Part of a small language model's weights: vocabulary 4639.
Each number is 500 + 50 x the weight over its row's rms, rounded and kept within 0 to 999. Layers, rows and columns count from 0. Numbers have three digits each. The size before them is the row's rms in percent of the matrix's.

# up: layer 5 MLP up, 256x64, rms 0.211, rows 72-251, columns 32-63
# down: layer 5 MLP down (transposed), 256x64, rms 0.0984, rows 72-251, columns 32-63
up72 094:538445507528478468492524514534522582537505452501540596527542617508461547498540449418551561459503
down72 097:495628496493486483559469449539448467501512563619491521397524532549463535383536519520467474532503
up73 095:489513418535502407501475486468550522448574447491492587632448498407473461499554379490511548380468
down73 096:492435542481526527634492494504515529542520442455468482481499476505500483466441529502424516530542
up74 093:449490480508434519513412409584530545528445476451479472600527412491480525590514537548539643550554
down74 107:585450505435513493489525616492518454449512550574512443384516546494470378429545448446497423511518
up75 098:522425544609514468561505508448492526458489493490491498609447449453467485498585498519533489473416
down75 104:477511514387565459521566627472470363567494532592460452498474618531493431513453523502509524550494
up76 107:529392564568500480617526504445546476398544408452553562533521504525534503560561485448391473390506
down76 112:467485467424490586434471516519555442503536580626469423483547549446441520432500483586554374559505
up77 086:435443448520517556457531516588617494506512477457475439582496451507419503372532527555519424522515
down77 088:537556532546519429539427443477369497536518592489577475467527547545500514520529513403445526488517
up78 098:576513464506455430536545399546463436536486596435530627474519543498582477498518428464525561501498
down78 109:555514501550517473471530430480485470555461552618440539521482601511495482414553500499422508485563
up79 101:469556475529377433550545593390592556475516485502541471453547533492470517528478460400514515527535
down79 096:490441540452534558417481492432434459490533496519422478446504562410535508532554542506452423560579
up80 120:532405504478513552503499468499516499499476508445497521513464545537448486432570518447475461479518
down80 121:521505448481501501640536540527509436515513523459567434520492479435461496506515574506573509433449
up81 107:593519569540466513451506505455459528595534405430475550456548476400498481510510562474520541476554
down81 104:428418562552497567525411498461508615496497553443541463497483456508552581545520524543465398503441
up82 090:445485524513533515515571470480608498541443545450449653547529511512489475450453424407469454490455
down82 094:576405451482467505444521499431494443513466416532529583515497476568566526510532484463446541538566
up83 104:431482493492479558492485477526428523480522565580403528446467361427573500525489415491499489529468
down83 094:559469416586498434523397497543550473528488523408576578604514546566399483422465522442446536478481
up84 112:555489536516511499443518507488524501513521479488575539646547489559598453464524503470475504494638
down84 108:466483603455445486377504501533489484480469583554495520516458593452546494430528483483457442491630
up85 091:519397408539579532552473406502515600454511491480512516491510436455564484488607500470448542493465
down85 092:504492401494473497483438336566566453489543511496485500557469525498489517502504574468469550604533
up86 077:472605555550503510560513440497500470437500485491508433461514479626449498545501402383602555463463
down86 076:543538481463452535516399480528565537469487490495585487522488525612597416554515484503518539578515
up87 091:463517455470470465555507466562463588482483498436589537467469484438467512478500420530492513529439
down87 090:540521467514594469490471415447485511530492468470470520620554508555487503447553541460489484434523
up88 100:515456520554453483473424431530533503453510445566377595466474580500511496503488537537536506369536
down88 102:512471500484570551490438360414427537508505527445489540511517501560481528408435507419547579513529
up89 084:585516468505400469469423467634493463533527476512501535467501621540483465525453418504530446488455
down89 084:416531455478455416549539549522566513499531413457520507522507457483449514542499463489522504484494
up90 092:489483541493522451576423519467457516471439462410584549459511430364483503440424564403535481559498
down90 098:436479524429481477577492463570458416431522423532497590602483460533529503642507521597463551477456
up91 083:494488513500449591520471501490512471469538461516465500562466417443498528561579477466421549533404
down91 088:563570459485514488544491481445523483527623480547529503514427618526444544415525479511557482491591
up92 109:506555506550499493491411486488506579400564542492571512517506441562502447463531442450520510400471
down92 122:488448423490485534520464533457545565460520501538533569545530391492497509420510534607581474462399
up93 090:504446463497462536567452515546478591508513564472463473510526448489655456545550426512468483520448
down93 092:495518461437605531512476464599466517528470512460526476469506576526486443508495437445533599446548
up94 094:471455498478507499482519544569443465397492455492523432493488616483448474540471579620437464508500
down94 094:489485510542454533569463377483516505468523468463543456465453445556441594553556571465464539481549
up95 107:496558475556488439460473519456514543442454469543419532394477509506554529483531581452455526477445
down95 080:569556439550533471445551464469543447459552484442599595472510523602491538491444488459511638510532
up96 100:418497508557418460486455507564445567516482462411527414481501477462584579498455504477481433470516
down96 085:442589502471455450538485501535542476464537481468499561565581441519492485506519493439550554408466
up97 107:550506531422515472457491585484495441413495583417473545499623549510453452477530542523600520565498
down97 102:472444499446575462488584570528507498512476467500467492625500501566497529512513473545564534494518
up98 107:700455515526462473455531525525469418552456536556454533503549518537590444553609472459530590474510
down98 114:516406506538561460520501576511470510558451344455485503445535476501497497541478597513564581534482
up99 096:566467517452493466510469540392534513488448463416488517469583493476501389527484452501570543509498
down99 093:504450460509453468407508505455400534436481472510510477483476514548586480463583529584573491525514
up100 101:510583569590445498468543531355546489461516517381577539461547559494474499464547526549492394441506
down100 104:523445503438473524471433550556503479601450506475498498413483497545537530586394475505442558468507
up101 102:531548521514548525515479556512529536540448457445468490444566496539574546475500406436381448564497
down101 108:517560453489421479546541475625560483490474501489484534561473483464486543478541469499455605548523
up102 101:534506461528554571485566554476418528497534479500449542512492480505462391461542568489490535543449
down102 104:480523427414439536395458544395498546545518548494547475418451433441521435463476590479534485528525
up103 083:457536489448410382455556476523524496513547583494550512553536497486476425548482480461526511527552
down103 081:481566557556464539485537479573454443542539524455520470468540504466412573506485610550536616535487
up104 115:578447464500519474559531410502622374399494461551507469476476532476534563491565487482480529516511
down104 122:478580558463496540532500521488462544450493524447511539463490424442447512547495541455556353504463
up105 087:406503445498484488533394495533451493506461537433528546481536496441590461434510581513504495602427
down105 087:576557465470564413482496511593457503524548503503491517550480526593450494486546469512452454506474
up106 111:505525486437546558601440454502536482499421492474446503540519591505505532492411465478441453454426
down106 096:514517523536443551441479649561505466396549520365502574459482510483497467486611528431496518554479
up107 101:573503513529468473544452419441577473641538460409506464518491477563469420452560477478467538495490
down107 102:516529483472530478441430428526582438515560461518449492464448496596495477442568550450496404601556
up108 102:486496503479568530435451497609597459466529463472427474579446494504477491533422436579564473460457
down108 089:531478468572549478534485448553519530473514441363556560553503432529422517510454581376522564419483
up109 095:584561422559565486538500509471405450497545390520467461353503493539535478454547518543521525542468
down109 085:446489463424464457528508468544593560436445515447555428662518489527493499525505451439538485395486
up110 108:494485471445417589454546549511534561458476521408435473524431445493580562479419519473551499454509
down110 093:562476450568490417515432454626487503516509494483537565540563499513437491517498506495463582462437
up111 099:507504466532500427479558504459619459440433496495450487419429488461504433538494427531603527542476
down111 100:584454440476491512507526457436583470500465529536466466537537408510564472479541493525508635611539
up112 118:463462614528542437514497476493605393517487514453486376510542536494523440576558455509474521497523
down112 107:505485440531464570513499479507435525433451469488578655514550453511530635501437486535487550507439
up113 094:524522513536510448533567440513579523436443548474443523504561474452528393512503360432536517570469
down113 096:474518441546554420469466547482616575471482508559537470509418543547431486542496503558545548480568
up114 106:484537544497486528549416429450460506480506519468527554538540396601493538507577469404513408498488
down114 091:476431522586445406441557502496530593495534566371559538543521522562522460565467449480442540531503
up115 093:462480548470434518518473572533506593544542448466522440564514582405443415517499512471545473535523
down115 106:475475555508492529534499463442520541500559491473434490479538446568567513601484523509447494462488
up116 096:480492472465488529472564523442560415467501527484519466473498540554495418585614417502509484530556
down116 104:532488554459468506538453466390455560472500429602478538514458483498540606539539604580461515442536
up117 122:530535405653507547536527557502465474507537546477555542585522438489599457454505458476595478414558
down117 116:439554443492433483526543467426423341416502570475433599518490434539597526550548489507506568606515
up118 109:397429466485546512508542532456586503412584404512499540529499500466521541558625571386435490575446
down118 109:506440577459470456534473502509486494504460488590488522453513492494535502464564528647487384501516
up119 087:446553462502482495499500375540505511561418477481536487561429482590490512512408438549390568442438
down119 096:565473487469489533484500575491548539516543485475457497456447482400586456475545461465565355534526
up120 112:566458508467374446391453502505520456446514496387529494548576523497476454490566542519559486537428
down120 104:515487556444473513563533413489535453430485485473520537490472575549490507527522482506490492578376
up121 085:541533500436495575459448476534459551534511468520586554637384485488431450487513441529460482432464
down121 092:505451583590482470508528496478516408513524478524458499485526508427551475503493477532487485491544
up122 094:567462500550511502557503457401469512518494463538497608478577477573493442432515516550454451499436
down122 098:505513552457490530483425466495493556517467451444521473513501489463596668574478504407473563555521
up123 119:490520567472468555406564459433521480512446563534537597571452485535421486521490471406493487346467
down123 103:498556455526527607410494474430498499522459544456505584485572517523531518448411555411558514476437
up124 100:468431549530527470547507442549550582458505459559476594467471455469475456445519502545622518538575
down124 101:625546476500473541526471480612523458447541406481544464472511550582391467497514498408511508469573
up125 101:583593499524494520561566463416554557566480447457593483572520555567503439512476482459482462521425
down125 095:509595427478445490469572535350470513547487491514575447505480536505527497505461485498485466495475
up126 097:472506487486432529537543555545443610505464561412549433418468436521493480446502462460466524539570
down126 095:548527553461523421489490501458536399399505496479507514504469510536509509476506453589520502524444
up127 095:505503483590520539539574515497548452557446394444542491568456567458566460514522480497417433522412
down127 098:445440564367491508446498465463447530525547558491484529457527496528516528514497602523555563566521
up128 094:432471501506512503427494480475471511489476436481485489494533495434628429495487522523476536541483
down128 094:591431498492418518418542556546476536571624484485607454462461502527523461485500499498458468527435
up129 103:538459503520387476376502511474501471486615419456494439504476386450437579493489556505542429519467
down129 103:484494485535578463526549490569608567502536496560494448517525569561519447558481447450455575472567
up130 107:475543483540464491500523445555467472591479433483564450524511555372490478472504530497501544524495
down130 106:544486578468430484422545511518490498487450402466636480430445530503531563519496526535522593596560
up131 109:547510424521480473427471567460508509462472522459580543623558457504432472492528502492472508602516
down131 112:497570491491411462392532511470436517498531501554441501558506525503450568500568504591441503415591
up132 094:547457403449517484486520523407483574433445447544429521508462481431428522537456498546554482421460
down132 085:447579559537470458491442403621505510537502511410511543532538530543522477477507491441468598483490
up133 110:555546524628557440442506590472504428492520519480380485493590513491398477486529515485461493448516
down133 104:504514609477479512625429463530475590552474577519520444563477469583514484548496436459533464462406
up134 099:582555523478446542558458476496575411554440535443545525494508449459536381528480584491495485486476
down134 103:583436383464440542486534560527447487536478542451457494531525433580482544522574566506503519501497
up135 086:458478506494563526532562558444524499515508478519444551580461570489492472476564571552507474626389
down135 093:489465566436477500475493516538418450449530538581565534447479424536502567431536480504523589522547
up136 081:508460458482421519424646464562481490482523450547493417492555529505517418503481444529446576390526
down136 083:419523432519533491389494494557469545528533493607396575503597520538504536507474464496482532444510
up137 093:473546536525456446498463462447524480470525506510411519509545549418450444454535534548549516473492
down137 086:548546380509500449506545398597493568470495542418555541559574486475491525523394468402486510500432
up138 093:454532514615486522522456536443486607548519456486473436545389547503524527529518488459554544491373
down138 098:509554576436508450446506505509445443506545562549479552492612465543475495396486479447579571525537
up139 120:515540522567502488476483504501507577473469477519482538403574602499496450529570492484456532485366
down139 126:532514429479546482553429462512526536519535556536377448578530496413514632476562474563511537484461
up140 108:455520509559403534502527513407478475454512575444503456518547595432470517529510630531470430491444
down140 097:593541450546578416491488481561513521578480557376525520510476477515483535450398528433500575492460
up141 098:575461479457566419502560476561495477510446479454536479477468471508576482575545438481544482526546
down141 106:490491593445488536507511481522564483582453511484460464497499547509482511543521468585460506528538
up142 106:619466431483533489447524492462533446519460581495478493490515533485480414502447487464398428507521
down142 113:419415541495419494549518441472441573527479555452525459488450579592512570454473540536517522483512
up143 108:489520502631562485431507554537502529438462467494509492403457610449563493481484536533506423595480
down143 095:529449527441353479518505450514487558581495485486424431537505504581483485565601446500458470437542
up144 088:546581485532496406582488491492469476491473565500557406502447426517523466399535549445510441493530
down144 095:480439481423505599529492475435583649543517531498430549469472555445458477431432430599521506555531
up145 086:424551489430451464539566597507555462552425579415520452500477523505559439584589516458448461482459
down145 099:544487473571531539461433421503488562444578429582509518512458492512422581484447520461511515458543
up146 089:592485551509469410503439423513529475513555561483509412461475488502460604485446455405477479495570
down146 087:429521499523492553574574567456582440488483453480437503531531510492560424602512431579469507530477
up147 088:455506468459515505549626517430471391409526466470525519519497428436629468509508596521453518530509
down147 090:534432566436475510604535526421518494460486543554451468477484524560480518500603492480446458575488
up148 102:532517437568490543483540562577526410531492529521508546476477584458508490457536510473442443486510
down148 106:418434440450508498559524488507506593517472558456489460552488499554534461519468557484568527490563
up149 101:489495442610407642440537502497508517541494512498417521617549534502499453495462493462419480568492
down149 091:573575509555479484508476517480554476537520485378502477479428462526509563587505476559513513463499
up150 107:453512637468459556502505428537514420473530568448560518520494523471502401533491395450565464477572
down150 097:484443536522527566432443381419455621561442535456585514526519540542470606550529521473450509480464
up151 096:552526518477442488554473480575474460515589454464446579449513565493464472523551559550497570463500
down151 112:622518478489543459473551493446503472396477471640482497405447512502483513430529458550499419541497
up152 098:538666408517499462556444548459484515548459453476563482473479534449458525585546623509494511543489
down152 083:506428564527496489501421491585486582386441509437507522557541452510525517437498497486540612483473
up153 100:549577491490445604499495490464527491416493471487512598497583559559477449534529506480570525425499
down153 107:499548579486478535494511522549497458462543434546568542428594436519599447518553566446542564383492
up154 112:517523496547403387495475427511540469490553414495475536476494559544483477510516599447514507577441
down154 113:599485530477570624549563510529491494531472501532505521446537535441445561498383484589477472490479
up155 103:488605533504513505598445449538540462569496388458484499428395555537524545497525467522523493377559
down155 094:544486483621511418457400452507456555571519444353524487506500474510456566510427477477507578516439
up156 097:429386556539566464498547502487496587524460452546472478561453467472554516530536514508472493535477
down156 086:546527438488424501552429540574467535531525524472586586464452477605434482490499447435490543486543
up157 104:563463439523469508452494557435552567428534518448494538458538437525618524518469461524408500422556
down157 097:538551453470452573541567496497592454474626503410493493478432441479510575506515440585488518453475
up158 100:503503487518401611513532441471487505547383472567479580508497528509326467481532511428477424547499
down158 096:526510577534437557490461445524489549520440632418521464456462464526519493425528501484421505571477
up159 084:414504619603464505494478588550542446544465452517450472535489458594531494528467573428511492527481
down159 087:516524460468513480474477481531449621473458516495611470545437483483441548523436558525507514508548
up160 089:499510457554489481508521468560616485546512545591431597496544444490509443462508469525561416583444
down160 086:508483560474468452557501436479486535505519498423617412485512583583534519550542474514448489413557
up161 097:502562485421551481588481515445448542483510432491470580503565518449560475515539512434524433439340
down161 096:541502545582456428444552432481451513478428546454448505537589448556567502482542475527482497468489
up162 100:534465487608533541492465559462507478454575477431479473495462482497508515448511643414449405437454
down162 107:461505552514579551525523579521442535571359490463486457492483506468475543474468406523479547539422
up163 103:516489400584489633513476496541567427425464534496535548504483558537523474505387554503551403552412
down163 110:631543482480551489512535518482422357456487471538463503514535557527530439515486474513508462509584
up164 122:522468531504445409492443418445517529496483476456577513483507596480528541539538483484541453580477
down164 125:429415564487583476468484454430477457489474450440551488510402551456460420538424583492457459499476
up165 087:451548476498553483552485516477577535461531551477571593554538362486487420552506494428555443530420
down165 089:496499478452516443466490513418496479436475519584527481463600521565536487492593398512533493483517
up166 096:475500576466461562494466535497414563480531476471455627428453504521457515445481481473442441561498
down166 093:463454467449548594471493521522460473524459515419536455555483454590558498496468511528464640613550
up167 107:607484498439400555503498476380514431504490424450420550490525549474563435555507524469546530474501
down167 110:515548510503401433465552540471445422552449535509480464465482549570471488466457577512547474420559
up168 091:530467462481496488532438459560579453480503438451554485426516449552515478521529371486512505539493
down168 098:447504541459516484462476639510489443442598524521531454591453471578449450414570564438538507591522
up169 097:489417473468558503491483497483562571403490503348520547515558536512464463472377418496579471489503
down169 102:403429465480543539530506536527493417478533458511516544447488471535476516377577544449553457528528
up170 086:435488551576518463566530480490518453469625407496498489541458488468539586467602498458483537523383
down170 084:478509503478447582546525549514424522461527518629454496500456510505577494556582536515531470499567
up171 100:457534553492636466387556564553498421516524448486457503456543490451583480526531466511449385446505
down171 098:485507451477417485476499492538385514514470510568570444492536570450520543545507523449509509488510
up172 084:445477547534530436495519498457512518497370474453519444468400516506504493554517512427523468498525
down172 082:494515497419474536470451579516582525424527546586520520465488533486588459444508496555514531465615
up173 110:533570467426516518562524455474566420428475537449482476508563499485452428521444508582441489486449
down173 114:556489524480503674568447537454503428486486574458478417485405494443488564472483513517490458584430
up174 109:544574425498445547575503461465553460474513469557461563595449472417496457432508477460454457449479
down174 113:434565432495486453573588483500360494523371483460503533541462546545447522580538422589463472525485
up175 100:494519494551446597540559596504608471474471424492504559522549410510523500552568553440468433496463
down175 103:594507460464443421454522537440540448553564464493574448466445537456572526495531458600525441514450
up176 089:443404456540472476576523589402567398474523441532485524553456537504514514567586512512447548518499
down176 088:552460571462423561465524540475453481491531557555548540534534510533545500493514491501517399487576
up177 085:567509493453503512417422407491431489571531526472552502469518504584473459387398491473549626458503
down177 124:512507516499414524507574547474576485410484466582464507445479582435534494550571486561500389508486
up178 098:498508511471504586497346558529495396473473446435462472497529474531437464540498499505397464540498
down178 099:533549571447481501563556531451452496501564468512589563412449427476463594462523450552501509448503
up179 101:499455493546464491554451463511551541496486445495494463496585544438486620513524447434576554563484
down179 103:502461541445463426394484516457461451484505512494606498432507499505570526497457574547601431495589
up180 113:458476512480488467520491558562537548474572512434547483456446470534417461491474488460471467459414
down180 116:479491468471497482503444506444597525504562488559500501463412443481370566504585504540499517490412
up181 150:521465514566480559517610557458574511343424418488513535452510486456569527546597559520513475492513
down181 147:433432543496451487542582503461511429492491463643515432485517520487580525481579457547455418555512
up182 111:490517488662466495566478520506518410520539529458551531480485452398460489511517430393529494604455
down182 116:472439496471465523494531487430548584507391563557484511464506514478490518452442512474449451425484
up183 103:454533518591516495528430476525496542462463533495587501429550458514403458431464506438583475521499
down183 114:426570477472515485546632476443506425354486462542494588483462560583472572445499518561467516467457
up184 111:477578442446451482542494404471558414520505589506513533511515481382536447434515469478480525499486
down184 096:507490500431556487459434452594527500487510536471498570540543506465551499499499557499521509425475
up185 105:501477467590470598466428473499417482434487461577533525529568539472431492565427570530477509567459
down185 091:566502440521546480443523436526498495497497493383561535549566482555489522463454475441465621459471
up186 086:500499495540585560500504525583532465539571421484577436495472526475475508558474392475480452540483
down186 082:479579500444560416411532371536544508600485489454526564569489476526539556489440547520472597423515
up187 089:459486495398474502570554493524526490522502384449509494502634559549517407521409480587516483482524
down187 093:350493588503545497599511563473461475541589526552383467511531515461501548501572506511568471445496
up188 100:619517502430486436502500642531503565436460504452581478515560474481471553513419456487472531558453
down188 101:482513480609521517484560380556472456505434529496444467549394514525457562539483492489484395457537
up189 110:549550599437510426454447547482503472426507462522384476619450433555475516514514469480496561546526
down189 113:498479505522456509432510378505476497531523474423445519430432532513392520548472546515433508598538
up190 105:443432421457446533460507510529589563487497564484567603440501566479535464512543565369544523519434
down190 112:519541549507482468527528464471476368554468579540560592494470581396520430524499493498493499432456
up191 113:515506500488449508544464560568545538450497446574437621480594566440424401403577572467512530449524
down191 106:593463438522520535470506468417520478564540548587515338537442568512419511547495424437503485437565
up192 099:577414457450484526606544531461493503392492459559525506526506592519512489467471417528416477518508
down192 092:393520534501597529520541405493541582509478468530418437507582395478481454486552529482530488450495
up193 081:485351468459529546470449513545468500415459448490489521515609546447530494459489473464459518561630
down193 079:526587563464473513510504506392507443530556564532516522473500475568546493491524518545492450451512
up194 099:474498531437537601417538470454503480556492528504492500553513530425456473505492504478500473456570
down194 094:477527480503537428517427430569622564518474539391572523510494539551511530539488443398511566532490
up195 109:522548496542464514556430407514483488425497451421491497595498508542525570460482465529449426448486
down195 099:430347426469503493407504509432483521485514570438489476512474472490518554567498527518518501489492
up196 104:533452562542599490568490482567454532441471518489471538540504427569602463485563485429563481492495
down196 109:421432526526473440568497498501525524601517596335440523457524513476480520551496440498527553481511
up197 091:602458410451500550514498494450473469503585509434577510475435535491535552491535484523435657503485
down197 090:613512409446519464485512545511530510384462458493494536435558514450581435447475568457503451597566
up198 082:525500484424540498475520539584536548446466422513451609505483450513422607487452496535471464591518
down198 078:497584441424419461507424590459409452561473550496664501510568524506456513513490511543475433488504
up199 101:490473534491485488481477422484525650444516510446446488477536514489510413509601513570576447445506
down199 093:468471529436513451443487498479484423596470522559592542477411467536421356491474605479528486518537
up200 113:518464566524438510607547590443624478484503467483439525465504510388527504545614520485445421507467
down200 128:486513485552526461492582522435522467414558500599425402558484575448522488513543517502580397480521
up201 093:573528531497583453631442517487545503539464447425468381471479485626544440497539437550445523497494
down201 089:558555558497499478427556564502469528534486539439546478572537543476408442412459499526497543444524
up202 093:495532415612524470538502557561529497445476472468509475535508539394476515519409421537453488605413
down202 084:510590493552596454523540378582530520541443529385445511497483436497510537469464483440512628506489
up203 107:541577432517524464584455464516515474522501480423541491460407452529427541627537444429530486498550
down203 108:348478490519431484540528524479442393509563498567470618525535532464560461526535500617542573479530
up204 094:452575528527535529394531443426580487552511475536573461495556506499493472414516481348426560483451
down204 099:551581507368523529475604535518451429473556541687492541503439548473550503508486503540485429603529
up205 101:606540466540518495570458516481511552461581386501495490493499523475491434445447458437508609495541
down205 109:505537488464443518506454494370499471491440480416570511464533503511461437501452475492542515423501
up206 109:529510496503426497413440491472531439454412484535532449504420534444595559469540573556535527563490
down206 090:497491496571504431466514505525544541525500478547474488581569494461516570497492491468494381508445
up207 096:513579484430465522533461418630552557445462563467452540559483568602405484464476494514542442504507
down207 098:427435472463477514487472509368535560533528468636525486551557478468547560526428512521529522513485
up208 106:413543507573561408478531515547504636380518472508468515510483551457581428593368517464492484434483
down208 107:547551547472549451476519520627515474463571448527513506530461523513506530498521478414500579534584
up209 106:516475510518448436497541570468556474450415420488509554471530419459481482512582523526410511536579
down209 104:433520520465491579432543531427418487507508421633521425500491514554541454544524555584518488584496
up210 107:559507564532490572415477569483496508485627507459571600559499502468472388451404440417425532484463
down210 108:520595531536577486438521484438480572494546448506499599454502567432371470519457513537462452436428
up211 074:471533440506558381539535541527525533488444542460491486457512461441473529489497504444564470593504
down211 075:465492546508454482493454335454513552493450571546451532511461455604503592506540587505504468500460
up212 100:550536422553543409597502495479466544472539505464517456522494576432477487477532471495497489521397
down212 100:495483526537486522459535420492590578499529491416543497548479464546472578526506530421441538372522
up213 102:526487417558570360471487516623508426505513519473495492463515542500633487519479501504416499525542
down213 089:506545417610521433475456465479547414555491471459486537558598414400526567504509443504435522492399
up214 113:528436478516526402502612480606574511469434545498461531536532453518458502474463495487518598582471
down214 112:514534446438511521493505499516514520492480524489487504498433495574470533443457486515542498543452
up215 092:563511452572523511487540471463489444408489486484478469537471530565595531482585475562461471539456
down215 092:496536469405334515513466471510461483473427563554574509444440569521448485544485538474577487430511
up216 091:582422483585489401463514518490556488471584489507521518568536519557446498506430435504527430512534
down216 093:496524461587525564513495467528505552539478477425550620528516548621480609488427405470438448514428
up217 118:428472457543435417428474464459582523588526509397522535528563378549568508512498540514570504548527
down217 106:460561522446565474534601543499492545447484564524481545492554419449507534479552480521502480401516
up218 097:444512499572512500484542472573503560428521472487482522418427449507425536477625558491511462586527
down218 095:473445518491443490524446566475536525468551478502470452529566559523557438558516507512503521558530
up219 104:477411488454512551462498463585524484537512497417520587453468551506523388457561426563445438494495
down219 102:580480558438482460577445474574604571529559513476570425511458459504412464490528464509464457531473
up220 090:437570538556472507462561561540475537613475455492479557506566535468615447441512488516527477424510
down220 097:451473535524453542482453599457508527549490491477500597446439515496527478398510437447571439599520
up221 111:500442452572475488511569502500575449455482453493446434532484507464525502553588457467489517540511
down221 116:460517596495608478535517612396501471480524499618495548419521494452527525534570535566497388516497
up222 090:483536582565568522406454448482468472513470440433499547553486492484487413517584467493452507457487
down222 089:547448561464472507462525469396530549508508489479509438570498488473539498582609476535383531584482
up223 085:498355448535468488550521502482558505492594533497477509438489479495429487555438421503530591614567
down223 092:541557589468487516508421533502482476482485461535536497525528431475566440448567547507491560494532
up224 090:396424505551455523535484561535502544436482533448539569477547475519559553551462525566365489502514
down224 087:483610498512531489541456539460492448582527410515454481404478546481447544422474490464519456525480
up225 103:568537508500447428500529512436495507545600570442505507445461504534489447418570453455510441522515
down225 097:497559497462470542591413410614441493507410497409535529460502485453427528496435522454470522515499
up226 088:528461518513488460536498516467461456373552473515408575465447489549545507583557490574431548493417
down226 101:505465519480442557509561436418563484464421486495563467512469402571536487545515524588458496564547
up227 096:516496482545471483514563543459531439486410454565627480512479542512477479559505522508489515513597
down227 087:461460507537522447424459444473517552544573476455454504462467431502528525482582486524497509563582
up228 105:426567426561503449539550474542509465543484474470551555496502423470451566392585482507475450491588
down228 107:423446500500477472534427573437491513518504545488428568582494445466435563489510474517513458485479
up229 090:524451509490477588583397513498547546470490500566487481516558477525454433576555450518449442487401
down229 087:604495500423515540459549523562561428428535615471506536585559482457509610480432449461442555414533
up230 102:453491525489556508535426493492573401534452523526522570473579485503362505590526534462453434529471
down230 091:568513389553413472465510486523495435567429512484575454544475459497516503470527469577447532466502
up231 100:494497521550525580441522588571430402408503543510557536500463528472532434520583607498557546542520
down231 106:435512507452444483505535520530544359431558435528456574551497495510443457512571555508487521441621
up232 088:503445441552526546577510558546527546492452551499585552535602455500469476411539472592517479463491
down232 086:408478437487449398476493540528524541548434517583458503515568417464437536599551471513450540503515
up233 105:521511425508441562630448493454474515553459410496464605465468448493554480447504526532551497501421
down233 090:476539497583576465561512479556514555421524495401594492553560476518503601533439473506476525408430
up234 107:448529524475531543576550506468515496363529423516476495560502509488525588472565482529382517493507
down234 101:454554555429520454500519457495444463436540504659512432414480490478492493510531540532472509555537
up235 107:619545577523499498582444608560493457509536538501480530414397512503421436459502486519494550555469
down235 107:610525436488473522482511508601489410590474528497418478446569486529495390501390468489473473522420
up236 101:499501519529409541482567496469496438503455472494624466586551477480542478478478473528462490522562
down236 089:487381568515521442530497451520504535541481537446523516504482477503541543582532486545520435443432
up237 088:481464473547548471466471493419506572451525423458423454510508503466500463569585487574441543459569
down237 080:473517601419400549514558504503449493505499510503525562443473451524503558533392519534601454557487
up238 095:555476470590490448468493563607539421431460550480456518485489506557520452566472475499449482596507
down238 095:420504517531576443544460474471535530515420580481483434538551453498419541490499537530522592530479
up239 099:466486571521399517516556546424516613467481540487484449414507509456429524571513522534475476450471
down239 102:547422504534533438487555472529509447509500447495509593516482529520608523455530514415465517526592
up240 095:524543417521423526562447466443550521494459462458506536468520526476462530452525487569536436499489
down240 088:608433631563525460492537482578490496458465445373499572528552463529511451544534467494541590461520
up241 110:428430452578486433558549458471631485503491532457473478488542532526439490448538389543594598434520
down241 112:561483470456489449561491509569494590456553531562490464588489494504504410464589452511413461476491
up242 069:533512547550592443554483556508604589539536473456461465490514558574458560567513563437552565446513
down242 070:486495525462443614578491471462455490580502479635472494491503484510529514506517541561548450491472
up243 098:516489523469517474415522484593587484482419483488539479467542510398470571478491534416541488484533
down243 100:533502547410563505480526517534491505544495520438544434423509523488471490589517519518458499521577
up244 100:462571564467432382478502459481551467410460530469470509532460417436547571562534572479505493587524
down244 093:481444480538418571475484492498543521493494451610568513485524510557550395427495480526490451490518
up245 095:468531499605468542446410550484514525519482450501509481492480537471504512442496506422503505531438
down245 091:476533477464541497547506545504484562509439490450509424590554510450461579482516474595538458467522
up246 084:528486446438533395496531512551575493445530570512477484519492531400605519526453531558458545360519
down246 083:550490474548531544504445333429521575540446525483532504582551466471490521450411503478541488575467
up247 109:546512507534418527533450509499468365415552625465568525453551402494551475396503492471492598478494
down247 122:499432603629409517450423593518415558544514529546451464437595457526519405506528481431497500544513
up248 099:521529482482508463447529532467531465544417587463351539484558493483473473540529520485513580516461
down248 100:519502425499515511545503398559539586472470442450591505513504463496498489532420494473505459460533
up249 103:488489488540450586497454546490500540485562446494567483479515524538433574475576462555552404548482
down249 100:576444410517489449481519549551474546518401480492563497482555447570623406476447483415427637475500
up250 093:499570433463382488516484518476477536530442470571529563483436479461505475522537525474461480395523
down250 091:496476494525534538474440463510457546527573482434494474581503610501458551472461498465482632468452
up251 118:417532524529555497494507438465474491593441468431571469514455445479481450493557578430550531524501
down251 117:548538521437620509522534526535449489496464452539552436411468468525427502459522521435519511410548